From a checkpoint of a small transformer trained on Wikipedia.
Size: 14 layers, width 192, 3 heads of 64 (1 for keys and values), MLP 512 SwiGLU, vocabulary 4096, 6.5M parameters.
Training: a variant of Muon for these matrices, 8796 steps.
Each number is 128 + 32 x the weight over its row's rms, rounded and kept within 0 to 255. Layers, rows and columns count from 0. Numbers have three digits each. The size before them is the row's rms in percent of the matrix's.

# layer 4 MLP down (transposed), 512x192, rms 0.12, rows 393-415, columns 96-191
074:124090115130139124116125067075149111112179117071087075059050172109141118106118101152116157170132091111159158130093136096142070118089095144151128167064115173151141129152174164170147126109080124111123111134146157129069181158167063143154087180126124137181180110166132094105163098079142098101
105:164116115099131187145194137096098100148118125164144078137100130156168122125141161168134108132083164168104078070141084131127118115117205163160119126114121120145109152132162136101176166141136071140095104154096077092162165148138131096144186132148088091133105131128157146139149155119108145143
101:160160100143166155060116136104165163107115167057134096130097119140201123133145196177107127112168150191105172147102106207098134117038102127114141104116111093168097115077170114177126069164151115100141135126145089128176104160132144131172146142192111151132103188135137123081113086117126136145
102:171128108088092119094103161192113172119174185128079098129200129147098171066077119143159188089116159174137129145132149119120160165126173225137156153130180160109149142147121102127097090163092112121161134143109117112106098170120160141143060169120139109127109124143131122101082117140145132121
098:121110089158129069161148159139095111133161120100111089100147136088106131155156106098176154158162144073136122123141157129117171114140112087092098136146097168113136089175152226077163073147117117125157112076097142060141107187150148150130114130145134109107160121157200139096118083121074159143
104:115186122125096117139163134102075138148141143092100151108167197101093102103091132204155218143141121151059171092105184085145123148089127174114179131097212109189130142175176091151159160122051120118111069149138136205131109075154130133088122125090091168163114125109125141183138107148129178127
100:106103139135194076163119193139128130171119120133176132167107118152128130060148124049186157130179127098093063146140083142139118100172097179179139119111125081110120133136138168153141165170095161098059197077115111071132096131129144134081125151087124113113090070115152140140134143123090165121
105:099133116097122120132115155167158102124097188126163157136138124186070148085139175106057116168125124158119117134124130081140119089092108093111064149117106159115114076117128074124102191076132099109119074157094112113156131158135124141126121157153185134074183098190144168081168176092151133077
106:090157172171161155108130126094092148101081111139145109173174111086082127132129127152166121134135054107155130104135159134163125100111140051119074118159163067169183049110106139145147105136170129154109121154074127135051138138145099123109136155094069142123113169162186124115053107095158098121
085:127137103176157134125128191150115108142151146103151126099100109106113067150080168088119163133113126138096066106172155142078125132155045106205091085178070127086184188143142102079183131159181119139129082091099136130156145107117158121183164086095100120153150114093102135105158108102085128152
104:202162170115101138088149047166134143111197111137100177147087147188170167133088119166137116144161050133100102163108143165176076117131105142156134159090101098091133088192146062155114150106135083103135111134171092103170041087133159119114146120061164103120169156097127118161148078095134111124
098:121102074096170118123136158167116144134119111099112198089181144191106155161113150112053048133125150149150111113131106104158105196061187145108072131158078160127121141086087166125143075122131080112135143142126204140148129081160145129091136123080049123180151109142102126092116107178107136148
093:148091091032147151112179156107121174076134143162146078114158113127130164137113131143126095120102103100131105170108199145113187101165134099113112087076112105149123067174111119132100151121110126133142128116108186117083198183090206133115088186122099103171142160179119101109145143121134086138
102:139138131150116149120075132112142156112144169181110142133130119132121133078190147105116082120125138163181132146193152141132124122125124148103110113064148130119180198160155124155137123139140165096108147168107154138035152139112129082169150142072136155101121190121099184188146167119107165118
092:111139143107193154212171150186167156105074099126127157148108102151163196103151091076116127133186130154103134150205142127124107096075153125148119124142099123169160089113095165162185131165145130151103115116149149148097123116137118142103102146151117145089149144139114115144159149135119152164
078:104092103111074141132122106130160211124146142148125190121142084095134116110108138098163137120136137113154113141118139113143133105100138125116155132163063101132107111065145160172108179134120149133160176132140147118075142193135046179117121196069092070147126143129113182117106158156102172128
100:120079055153101152163137125130126153172099154065123222168118146152102182122146081142131124103117129156126112099116208128136131147128089146144093093183108133208124108132103179139112124156139074173163153084109132080141126097104148110173095137053123162184127145105130137171137136081110108124
088:086137097096162069114113157106144079148140108165172127119098115076112093097129087090106175133143074135168094049126072116112098135129059120179133146151146071103116098156085150107095090078091115078140149107096096107182118094143081126139122073152105168137134086112126150109094157156113157116
098:126180115084091139138164081129141109116124086120156166095117120113104147039128149150122139144100050125128172154153148114116175159115108161158139126138151092083111096089153122082122070125152148120082119135197180132124152118157068110095195101061123131103092119134171162134110113105127168162
106:167109159114104118140119118099154154155154095105161151202104107084142130122136169124082131117136127123132150061104072138060157180127136108128131174154092193082106095113155152133187167129130157126160073124116199119106173157075108101113130137109138185180101112147110113128216140167150095117
100:144125151073077107200128123097173112125115119132169098167117113106089119182093125117060131084097128177135133115073135115143081117129134087111093146170161115153096142085089067154136166145168156128169075095072104124154113135135111110143136167160147109078084099086127126088173148121129101160
103:107127122191096107145106127106101126177115142069099195137091106102110069057117104138138116119130145142130163156198100136148159150130148131128109141110089123159150133131120071117131091162133156092116142099154154117170105109133086109092112119095159196192119074111090127147153094129083164179
113:216060148138068077103140154101140155126150113092080154133086179142182116104125078146162077126118115112173142067089140114179161113104142150078118113117135079143114118144117126126138087117142123169197160095194141090157207138157140101113106133181095159081093132171141117174178106148167127118
# layer 4 MLP gate, 512x192, rms 0.226, rows 394-416, columns 96-191
107:101141115172111141073129178132137181137123152097034132151133153144154098099132158156144111100159156118094142170151109087155158134146136084118138155140078138062092107161115134143066085113104099211138085063102139142157131196105123140100142121126110127118122141115077122169100145117136121106
106:111128162059102119160052122157105077184096112088192082119175119145099142093171100159130095121142114114075092111147108119154099162100123174094152158154172170119121112218144075109140165166164154148068103193149101080135097120125122099082174218115125114162114170150086127131147163150149100154
102:111051156115111142152087113117121136167127123117100179146112077067095141099139163147136114137115123151069090081123116105177145120064107095102140108182119139099169108134120119224124148144148092141071092178137130128108146140090147132083147153097175106117144147090152161177190112145073095119
104:169138090159119140113154142167043160112141122095068147144068127091130118144090081085155096080141149136105171083173120135154149140163079105111144155091112134133083158114135159077051084146136143095102141133136118099118095160150109104085083131127134115177080143101116159165172145072111128073
098:126100154144093123111132124113085048123186093129029102151123128125148179076108140097124044145179126203082142097109117139149102143132094111110175113112126089133153130091090092147123122091113132119054142187120132136151128124147099189127143168204164147067162169139152169107130056163086136095
097:136145121131126100115186098109157176104163135062165108133117173094112112133154159118109099188149162203132112121135112097106108104117103153121114090165143121074143152183133115093127166117082184088164158133148100137103168104133121171114091106182197128115129137083171169093167134141120131082
093:111127174192093151134166149144110146115140105131093158128104099165102166124085094074102105130070102113215085127121154078147116136151136181124153105120111131132175149115114126077132096131143051161147127129155219117175083077155162209134094116087133135155055154083084107099067089154134139150
111:126092115043154140101134119083122096085092037122110124155098113106067136106117148163137097170110120093088130110157072099093106074048149093102136125081181133182143143141177132101124135123116081110127117085144113191165182152128125086149131106095097129134093121153183144113119137145110047143
081:117141106122090171160126117139210142125110107151119122142127131139129140116181065170102062091160135120174086114090151120155066128120090106125100106063096121187146133207117170154128172157140083067071103111148075108099115128124111124073121140087158087110167104170109128114120155212149076135
114:127084153144091145109141183115188073088168123140102144124084078102069110109106162083167131147122150168097093171107194059055130084168103148152195125125133124099071071160133159137167142107107126159146110144145181169133150145153140089092174125110133100131073126158140128134114090112116158172
093:162072153083144146130095142147129095092131161124118168162175152146110114054119110111149097119147104092162196112090125147176072098112131128076164122164178159126138177124084124121130054172138118118165094153106121098129093125141162099128097152113112130168079083121099127167152158121083119110
101:116114131140089078082101053165105141032157134131134137049111154143171085135146081142145141093078149172111202113106112104193098109111119114021114111149159086123171111125153135125140140085134173088180118174156162116106150140112144125094137089137146081117113110126203162156205136123114165099
102:141119161199129149091175043159131171184118148151117096137092097046126090119118136126131146105134104114128120130132130120095145115125130145147125102149162116084072148122092143065190116102097068110163151118182148124156162055125143113121119107093147157135141098141138131134075108130142143115
095:133140144096098107107109126136138043089121085161116106098167082065108142122089103156149137168108158177081097095115122137120100125111128148095118095085153121162182133142180149112114076147064161140102130191100068177119132150148154097147147113177219093138134154185114130148132084136100179184
069:141145107136096169180117134128131101109116117098119140099205120131117140105117095174139125130127130107124109109122174072143091148090123139150160160176180118108128184099063124094081128146161159126147134183134113117137122108149116066079088106109125094105143151133095108114164119156157133123
109:120120144144124099180155186116133093184147157128099150158156168148111094079137081145140114140148117184154081107098150133094148138107152098090067198107135093108196138102126111076114101179205095181167193101124169046139100131122162126113109128120083140107089138121121123098144115112101151171
085:124154179099093143145113126108043145139124148144122133140147133115132059101111092163080089147131166170076119221159166138104148148117227165110069119111101181160124125090152116166170124160109170103160189141099153091100141198123171114161117123130126090156161163139175065118080195080136136100
091:131172119145110106115141088162080132154125138085099140095135058149164164148131088178125123098101162106123145217141165113098123119142149150091096096179133104152151143136162075114122146108121126119097135125190058106103093161151163125104178134133144132127158066127163113097170118123169161118
107:136143121088120163118121082128152135104155126204077148141155160165085129123143063133117142154134146097139099154157148139139168140129108133197128121130125178140159191116108099126123073117125115145076173152147130149131095154176123104091106121102070145113158139148141117179176144110127131104
100:224154175118083078110136136181090125155199112152140088129118082168139138159152117083105132115129124115139104125151123116143165127173140108144100086118163114194068103135093169143139139075137143114185103106124092168163071104095127152143133134143180111134185145098127113127130127177067101198
093:143133142094155132061107155194132159109139121091102167085150081107191172128123087127128073145085153154120172186155136124149129203097143114125156078178169197090138171140153149124116120130155086146063094158105104164118151132153196172130073148143153144080135030131128120149106129080151108086
117:136123106079093137144155099159166140136087111129114155107099120131102119124150093166137098132132083157205118112115170080126099116121166135047126096096143189107217174124155098140104099121119144158145126139158175060137046127152138124172177119185101156135108094177149122141182104129115095138
105:135094163110101143165127204115167089167094141200090145067140109108136138104147101123107138119162133087165077158113152094125153126192160137111120137142102168102144116137108045077119127099137088120108152134112155088160164151206136177137132149104154112106112135165119109073141122162148133126
# layer 4 MLP up, 512x192, rms 0.21, rows 394-415, columns 96-191
117:104156088109126155142153117101117153194138148082139095110073138133093098140117108162136105108046107179097095104198146093087123124125160145144076158119120135152109143157166106081171160112119083186120113144158154094094139168123081078077119147131138119176089106121121133134158146152134219124
103:122038160084096119137094094116103106110105126162133179124174107101144200117101056140108125123087095113153078135113120094117104113109131194123155128164113192107136109114081160098112124148185132169142173135102127092147141073133184132144144132063143118128062085092115144112099124134099106113
096:149129080163136158126090216104098166124164125185144141145100113116140205164114065123154130165113148170140109100151128144123145118132101150168164067052104114170103146151113115109108063121119127044142140124103129121135102135187134142156078143167088154179129114097167116105088095071130144103
095:105115042059131128140120166133054165142122132128132092118156110122091175157102171162129140137103145111160106154101119136129116143149188157091163070082170147167111101111151117116146095146130111220154126114086129156175093125122173136087085111122061149122090123114116116130108081104127141121
104:191137127107065128149117126187148109111144151152125166101134130134148099164155091130126203171145195148187163161168112114175134162108112117120154081127117134120156131108179086112167172098111140104110111160106086178117040129170142116179114106083206154140132107057121119158111158165086106136
085:062094103067154128105100143090172174155156117088106115087126132131118076132131172109067099137122168160120147122145138101127124081101082124063095141128149156101155099108165146104160152146101168104136161137201123144115180094097138110165066178130186076083148128115139145158128179165055165101
100:134103115098138095201126144061090145124108114100174080130148137180104136151125068087156125113225139096121131092133159086153162088113126052099113164108105161124082123135120132166090127103172120144069153132072143108148045181104146021138126116131128071130150135167144156144115083137123122168
112:187144135157159153114141100126117074088119103124138078111130165131128153119132123119146113177129133123142127070065160099190130120185136150116144167123182109190159107148148126133144134134123152139189109121149039135079194080168180135119087099129092113134149122133186134154141159186149096086
090:167164090173133113120072073196154157123151100154168182110157181190107125123109117131112114109127126146107082132084101089121134063111160119128055118134151119130127103159107133054151152146200077150147174103149053150093131129109140128106138149125146100116163118093119144127129086140072151117
104:161144125093101097065093117097119100091118101146177082106152118163140181182114101120111170189109118137170133112147140138055101171083153130152100135104119086116119131165175119088112108120100116089179151152143107104208087089130133132216141133148143143097125148085141093171118088055094170124
086:126155097105126110147195134146084081129086117094132220145132132149094171207142165128106059126173141102116169131157111112124110213198136160192095071059094121144087089111105131192154096060173108120127171075104120144140153123116085147179109106134100102135152165114108100151136086111078128190
095:150093154121082184100092150154088111077071149132158155159127131106118101144138126114081132101127108163116054185128166102070090142160100137104063096141153139094105128088151100098111147190116194137195162142120149147110154142161133098162129146085129103114102112115135145123174137148151081092
097:167161150165152174067146072112163135103093135144080063109125109086094055148127126147126175118103141133089107140116123109125156180164117104076083056099105112138102131103132111136121124118151090148133100132093145112100108099109175154102120107160140082127105156181148101160100113094203129090
097:095107161133156149172060137138134092054142062101076181142144134152190114056164158181164089152096155186147123137059113120148170138099145152148112113098116147113150115149178145125186151149141130144139120122097143188099156118123156137137088130144134133182108120142071193171172172196061170120
072:150135145131127146146105126111136146160120119150129139078133156097138160126127142104130126154070087139144122178073100152085107136158102044120138124131093152182145046126116142094166125126068145107132084053167129142140111125130059153081117114081181141157074089143172161078119138140091139109
100:141129146149120129081067177178095136122127164121103097122144179079155173090170119132065147135159138150139082155101163136137223162148129081138147125067112115130133109100175060136120113133111102169100071056132099171135166177174135135087122139121146166133152106154140089107122092085127090168
084:059119163145159152048133199113134173163143139061132128130105109125173072111109099110184204123137124116143110129189134117151111082096181153132086033145122102122184116105151104132075144109109163133123115148155100083170118141153175133240145141141129168149105125114064174122094135098114129162
090:107158082093115088116166153165115095091056100104158159107079113117150178085061116117107107127159183086134153183143150145135172092117171136151080109168172115150181120149128137149111073042108124175097156140161120136135111176130144135115147189179095150165138101091245175135122149105138076142
105:156139155140098120128142086077157158144153137139103159147078111122101176149150118127105133165209141145167162145144152129133175180103141090135156134110087107073060109145163164110185128137089185111097062179117204109124183156042145124074156170151142154229134132162181158154120041137128117123
099:140112146148091193153087118132107157147150103148158149148079097116153120144102162157111150115151107126128098112175105165138209084138133084099069078086130149136166128147078168135159149134152142098122112097169133167100121173141134133102125124123126142110175135124117126158128128135125173102
092:059118137151107075115103129131075176151139117179137136169115140236111113120095147080111131111191123093153154098111137119096160135138137145171097155078131143131083076106116080110102122171108083119187124143167160154088200144154156146095093090161197133213060157115118113077181129080093140134
102:130124113116087127124134161113110119084128186086060099133107114118092170094086110110145119136120161130060155102052120108100131064092096068137109140086167159179098094101138128185165153122118144083136089134143129191124153129081122120075181075125133128075121162111117159217158107162234093128